Weights of a small transformer language model.
Size: MLP 384 squared ReLU, 2.82M parameters.
Architecture: RMSNorm before each block, rotary positions, biases, untied embeddings, some layers without positions, gated attention, a smear gate, capped logits.
Training: a variant of Muon for these matrices, 144M tokens, 7783 steps.
Each number is 500 + 50 x the weight over its row's rms, rounded and kept within 0 to 999. Layers, rows and columns count from 0. Numbers have three digits each. The size before them is the row's rms in percent of the matrix's.

# k: layer 4 attention key, 128x128, rms 0.126, rows 86-127, columns 0-63
# q: layer 4 attention query, 128x128, rms 0.138, rows 87-127, columns 0-63
# v: layer 4 attention value, 128x128, rms 0.163, rows 64-68, columns 0-63
# o: layer 4 attention output (transposed), 128x128, rms 0.136, rows 64-68, columns 0-63
k86 099:525438545551463610574487499546454433522440436517547531425507463459469444465447505483472447485498548515508490520537528393495470546467499512558553431567582458397546467549525559514500506453481533
q87 094:536528564521430470558477440474500523494457506503620549459402445468608616475435402475473544582556496474513482482501552593512454525497582528565522457524437500422551556522498545488533604397459487
k87 112:478455491585506470518471470534519418552467434512550560533547525503523429435395509518510442476501526539476441442573557560406447486543470481507595423590529443557528521371485518482456409446454544
q88 093:612535588514480496529525471466439458429434499482462577519572527476584488477545541499462466518586515510545495493512623433502466463509519429437583471586484517441547467367522418528499447549497559
k88 094:494528516620460561520370431516563553528386463531522532507521522459564391488434409521469518574494509432455500508535554454462441504529534550508489517470567495575546477414549470482475466426450500
q89 103:524458493502507460438452518406545488483485532469436444501461471472367515457610534510533468509514575598494416501566485468482487442377517397559470528429476564499399452526472520547549529521565482
k89 098:512543528474547612517381524486411563506563488475499467516529514547393565515570518597517537382526496470473503501480460470474521437476528473460459582494511432522459589543452584516435517486561424
q90 102:437451461497600523501557436464517483546492509518572501482515438566499498422482609489514508482494414500458504570558396397564513522522506492535467476501586529530458513478546419517438481470432544
k90 090:490449412551566503457538535537507493480548504464487434538528471509480517497526493460491541465506581514594566420436489497487486564605444544501439519436472529468505426591467459509504499428516425
q91 102:587595493561497508500453519506517516426502466489506439519503545459510553487465588547446467490477584498590468533515426486578422414485504519477409460471547518449415476497503519550547574538406431
k91 081:530478425454548375566522506450438468537576451532479442540500617472503495594552546530476429400476510588512474522456520561548537496526521472433471497563508536501427577494499545506466520467568448
q92 089:476483461582520577565380603480483577512394487495470467413481530459488516522500576511493442569494477556569550461519565491515492529481456455556462472462541432547537483511558554555537513540453445
k92 081:478469531414397471502455431490548462504550484490580458464510481524526418454509478470446547505486533558496577534509462539558485443444546527480504530441532616467613441558431527558454520504447607
q93 097:472498540560473532517527534640542513541464467519540509405549568525488538511477383395484518569508472504544496478498585550504532427540614478540457537506496502585447551563554518523542454506534470
k93 105:573460480501519507538637421486417497550491484491437463465439584587484516489545533573437485459427401470450517402488459500581477435469471518523453513502456521504494524477489471504526536494468517
q94 100:450491484527538355473545522549551487418531557489544486574516459593532463600546503466486496508466459478510497468494478505571445512534510462444509469448556503484497505491473477457449513501457444
k94 094:539490528463479509512529432443629546479500495405461484436527520348519491548478524478502551458544548586448476452516512575513561477499507617451484500492546477491406514518541438444598608520486493
q95 105:431400472419470488445547555506460624461493439471473537477456417426518518526423514463509453492501514475450456497462471495537460467455545465484425479455386601551520509470472490513538517498522555
k95 096:531481538548482465538489427579505525463476568490513430475533488485412547503562531449452487433436561544531545530448556497512593481408507566441510553545600533621500488556527595437415489493519507
q96 100:549367425482447581505489584500508465580509424550462517546588547477498557415552577589503506549555492420508548498497512544491515481544448514605424553495515441504552520449570482522590455547503472
k96 100:438528591527440518606478523537535542369545582421522564565571565418540456446542485470498535387563566424507512479518538510554501495487478526512514534486442488612524469529416461475460519490475517
q97 093:517546497518461486477469457517556490515529457545526522395617493589429529508450521553519508438440567601622488567447434498477561476492525608540445461478504553546529533468448407561482583510540523
k97 083:473495547487516529512607467484565475564456399528462454497470514435512468555622466472532625516507431406459437505473549534520547529497585435539496458474502437474476532426556517479499344473526599
q98 091:498490410518552595533519434458498558594457516505542482481374510567588467467474430517453412544518486512548533542474485406460515540545495586495446567535506463540514549515514500513471405528519569
k98 088:531487379490486559492522504565530484523515430500496541383500537492476507469477603544588407502529521475527531489418556566488551559567468453516491507483588527497458499570604442517526542386534561
q99 095:427568477457428475578438424414526477475466558439531461535554452597530483518513407483468548528473446536426619484539516562565533483503429431482607606443438388488549556428409467519514559581480517
k99 082:564538484526500497458460453562427467503489480487406521484402556451469507416562485558540479533460440521467465546545467556554442574490545462548496510566506481429580530585440560471589497528589413
q100 096:444555480495565503515550491311531407514591518407492459575482500540502451507453451454476564550412479426454446471530529454504472509469531563505518561506378518485500467554453426456523495528506458
k100 092:536548566497523556554513459494500399457500566498474496504494479593451466492521548478477500424600517566432541441506536473502544561371468513594491547552535465490465476499401536485527441498519485
q101 089:484530518482529467519502493523405543576501444490474543518396556529497489472450518414452533389555447463540513459539415475463445464462493405498562584469473556499512417512385537460483388503520515
k101 079:630475456352462470377458427396552510487459582473557485528589563526426523536475433441480486445500482404516537475453502538518541430458476575539542477520512535458576430468560451572491517550569457
q102 098:486582389556483468491519560539493562444506392605509475487447523482471517510549525511499575515600516486478511480539440455562653542522466523467506539536558526490487533436460525530516469412601570
k102 090:501548568586499554492554507427520552478499529555436461548518490460426512560517616511486521459419486497488546501476415434549394435471574412497453520508465473507436377550527463497563427538476540
q103 092:484399475521454499458502457546402440449456470491474442456427528485512510561517470528509482501473575488448576512553513477519531418544575517460522488588536416502530492514486449512571511460436608
k103 095:519443465500592494454468546512427534474556634428546587504443514447465580484499486538555483510530499491477465572527442447500528415443496437380462493428536528477472519575499551442486422517505470
q104 102:433473516434596428569449469593388547521538588508595584462454522551546454383540445531504475481595439529542616538531478411535549421531449433470463509466466513505579530440441379520458484440500562
k104 091:471575501533396593483516447459536563534490531574568431515460405532534573477488475530517576569501506523520581583413403583452523512510562523492506466589442532541513349543450471524520451533518555
q105 090:465449522530535549465589525541560637547519525507521492559535515546508563517512511545467636461521409472516456535499480560439579571572495523518505555478569442511459531540514440466471580417507535
k105 087:514466437460541476532545463362443559511505506496497488422572504493518464358470530526511541542501547555514502430498563570543479478588461462488474482553537480419523501384458486541444584502544509
q106 099:517479363504559458468428531483547542488441529559463522508467497543488530532517532621414464572537529475609455485566448518517454457414452643532512552475440490560512556535506439433495584514526476
k106 096:537497498502566582623536469521543506569476469479564504520558565486450563554543471308533453490546536589529549562496484481495592444548553468438453505521533580466508517452454491504434478388477546
q107 100:547510438547541585479481464526464534473494463545531569476501510550473522542528579435452575474582378421571527523510562507528481563460482590468455620544498486414524502497452601506530468484457468
k107 094:516542460452434533441487493376483496466423503391526499476535554450478564484568458598532502482499504496530516459490437535541483585448448438514413430516442475423415512517493488489489572451559455
q108 098:514471557549501550515526614519461593543480488461506602522486618485503526570430582480464552429440511443538503481469526477480536436460598502538580537538410510522526477526500501454476479429486504
k108 093:543518449451515557508431414512575520505483488495492443589534442461439498596601426467512457528530447460474589398545490520511516550408439542543511376545617512537489583439536520507452554435543445
q109 095:582431536534446543569515576547468572466447544558463504537501516556422457500453531430495570482468457402524399579481468545499520535587538503548436460446532550488495409419441510553563454545589549
k109 090:523441484460494521436488448461474501483436498509475507631557571506457512513518558582461494437502533476521502431511533433602539458481322526465559573537550592443517479523442446598483567557534546
q110 099:505495462443412540490480532596473441554461491501464446372487446519526510476466414493477524555608443537516551449426494553425529581501562552555521511470625494525478508459568611536493495541487410
k110 093:527435474432456537403414543544568459536538523503532588508449591528485555472472589465411501483379455513562490505599553521482433466494500447482577486459496536432545475503506421457509490500475466
q111 091:469466553519466440458458556496502547465495554505520535460542574518491490515474529526528554434505474545507481516507546521590534420496444557600499574512557477569523437587507501586467488358431424
k111 089:476424464492519530543375574440483548490530472529487479607540465437441523503467472551465451376600539516512502486524530469469465560480576454407511438476525483490526548479447498464379512566514501
q112 103:554549511558452432448528490545579534553513580502510506628545501533515454529523490411482437481548459517513487518457502532469472599429484452420523494456533412589422485516485468565470458493515519
k112 089:538431503486522482519512649484643474532548511497569518424492504502446489456437481516389543530467556477394525548478567513584472451502551479424489505505473472524515518427477377471551521485490499
q113 091:501471394490367481518581593388506473520516532510571501542508499608501491515546484641463526483497439468430417470488512519457551517496517509500521600475509521509520418469537516478441416473477422
k113 092:515474507553519469449446475452558540576502436534494513465468504549499530447421494549447465558604523385518523472480567569456584530516508552486462469466399493424561490540492447490568571486394453
q114 099:482603528476548465474477458561525589518474462470471488511531476477414484508582519493404596497536526531505514566487475561532618532529573558401485504472515428509526502546573466514546574452508596
k114 087:499491520500458504617474513502536547470521557506531517444486504527463537525553444583416530523500576506535428534432578492510441513501402561465535528592553498458538507582421508510497538544547424
q115 105:486424584519503638489496455478483518526543490460518500507473436493491540495455492429563551543547501490378418508480579440489487534449536548491551532495527538492445485534416427520440471487487511
k115 100:454448496462523473537485523484543512470506566595468496517509530521565424546522526454480466467458500405518477470588535517454515442539527577485579487478476449379447538541506446521518433444554590
q116 084:547478527488427513435521449551508532471507470475527512521515443589599456586537499472560430421481465523451451520386509401450550479515515498691500507469504400475490543530466480448548494492445475
k116 093:467438597493546521544456554472347572509517381501490506514502574535396536435368536589553474589550536515395445516435555564499497501508548486492397518479482570492551475421583611589515486530481484
q117 088:433416549466523479477633492444563443436437541469519479461480503403414591465512498546466439559440509528594467452599430556487472508502538556483528514412564461430499508488429524478511407458510473
k117 077:511490456438497459458456518549469460550511508456496444482410491474443566577475408552510487494582490450467495572538500485529588486484406532415522527566499447422444487554595479544502548487603520
q118 094:573498401502517512533520413431502513503456551484536439516469566507464500514487487560498467578529594490558416526541478512495437464519517495503540537491482560522466487550563532538549495478584439
k118 086:546481529450575467566499562552414513601567466426513506509436512478432412608530531477595523397541497578471389501499521496482470505537436486546602554461564550506486407483453488528535509437412450
q119 107:590490506470471502419545553439481543573559504545450419556567537603408498558461457463476526394477496497471473462390496480488635418481526537432559505580543537441379477496514529422507553580504585
k119 093:469450416554479438451519536511473619545541447473510560492483518515467465507497467595432427556501535364519495411556552459505498540502496437446479598364481504524586521392376498502448480579484434
q120 077:481611547488496500493485461559493546494415423435473414471510508693534551449518563524553475486470537555511546558487471507511612439518508515570509543531393484467534588449404496545588602501431516
k120 083:426447474498449460454555571570499474495584471554490518482562483547520546455480533528546363458473548502402525555501495530524463508567518500499511343579656505455606493475482497617515440502557496
q121 107:493462459508425520464608446530471451445500524502516453439520617462447530497476498592457482477473537508420397514465514448444511527468544531466559485483602440532460563527517580481494504482461494
k121 090:455508572496472410465527493425490527584405458518463518483553471521549433561470538514570474491517582479544473477480496477512583459505551506391397559467454465477546487508548535599525560520537539
q122 110:513530480544465461584484527486594512571508608472445362497509471514480451485506494428444400517493528448517438481531479498555463422524450502594502502529475490493406505447354483471449518585494474
k122 095:548577558488575485612511500450444500444545532514440505562470483472546467538454491454485507473505388485467543453537526524496497522554549447510468550521534585561515548572384469470498416442511621
q123 091:438538611561474495484592478604483477477487490403500506431500574530513500541523525551505493547481490478481525514478559557534521514538560403377582494480533489458474493486499425451481484474466494
k123 087:436465502490389558409425452465508486507521424477524494506491389593457475495448525535436554439522541509470512489498449523417375496449517532500505507523538539450450538512440622497441553519521497
q124 091:453394370530427511539517541464442426434560441477490521590460506486409564542479561585523577517427554429560515548482457467472517454445466521534494456429552512521496574435531468472452491510469463
k124 105:452525524500527435540500488485432447498551566483430528492515527510460472451514376518507536465518484470537498500497504520512613489519442490493466554511475537483475537549538580400509532598518518
q125 094:482441474516454505578541550523365555521517530464537553574456512401552436544525408591566457517532581548505542481554465427532445478458429465530423540523555470459531557547468522461483557517464496
k125 094:555486525550449499470506505521490497484535411559501501441514511500463502564464476547516539496449560512552493501487481509464536511551547423474506494580487440569545512479514488576587308501481421
q126 091:529571405353435491359535442480460592458540435514432484504544564456555590497559497557512523513376593559554507536560507530503475474499445435471550539568554592484562519504522515584538570458483554
k126 083:518441461542578492465409460527481497507584600480547548452502433413446455511548489529535507503516504489518453610467452523497446493469564469453429438430460467491515464546482490467426492547507530
q127 095:510485482572594476506493465484441615453547487540426521510487434500476510529538446443439542451609557467548503454451506472465509514478500452492510570516375538570476534439474481617506595492590578
k127 101:550518421384517501519479534474565548576552587417553565561594466517442389432515429501549494513499484523408455577547553452367487599519536489415508454485587518520555401465528484434514478487487515
v64 105:453501517600521420509485520454628597559493566508460490426507429597409471512533460498536488539515509537571569532518466521510542468483467518558440461488449452456565547503481483385473491521548404
o64 096:503407526535473461568474492559553502540457518484463467483486515522545433497517400622485440507551497520456535620388490534509505474561503528494459488533507545506553457521477475425462484581501387
v65 111:513435500519558447591551479510474430551432433546477557511537576464589489566534606516467459544506633581499471581557501560450526508421480496558467481502402425541494536553462530543401485590632481
o65 110:496493485478559534444489473553455452437452493422476549474522476559487374508521572481420428489475478549484442516456572429526480435448551489497509524472477467516501599510447457566355437612533440
v66 107:526454519501408555495472571580506473449451531493436491460568550524498489415458532541480488507580482492503469483521507522573495502584541546439529526476568598574441526474497465488451554572459545
o66 102:429520478524558608467548529562506525454536402550430506477515504472508450490480421463468494539572526440559518497488530565591544589529566534388480513385557499511518560524474531512433482498485579
v67 084:590442531442529491523464471430561475440544478510577515497473630522492400572514505479514460479504558555492519447469478566487475522568510574514541468487478530464405432487475451558472438508455533
o67 085:492536522456493352541561465491553494558541521525529521467590566495440482568412477453492413441608544538503456437466584475437554569522490572423536474500499438431468485512414414510385530507503476
v68 103:439468454498438416512514414519464525498580602507510618543541431449465495534559543465423531456518461470571592491418529471551491526523553454519532422516485508543566548560461512532529479616491485
o68 099:488492447510527471466437511544534477473526468540567519577570497446564463600583538505455522598513462409501499485478493486516441502575519510615511463498615511565437499473602450556528490516493523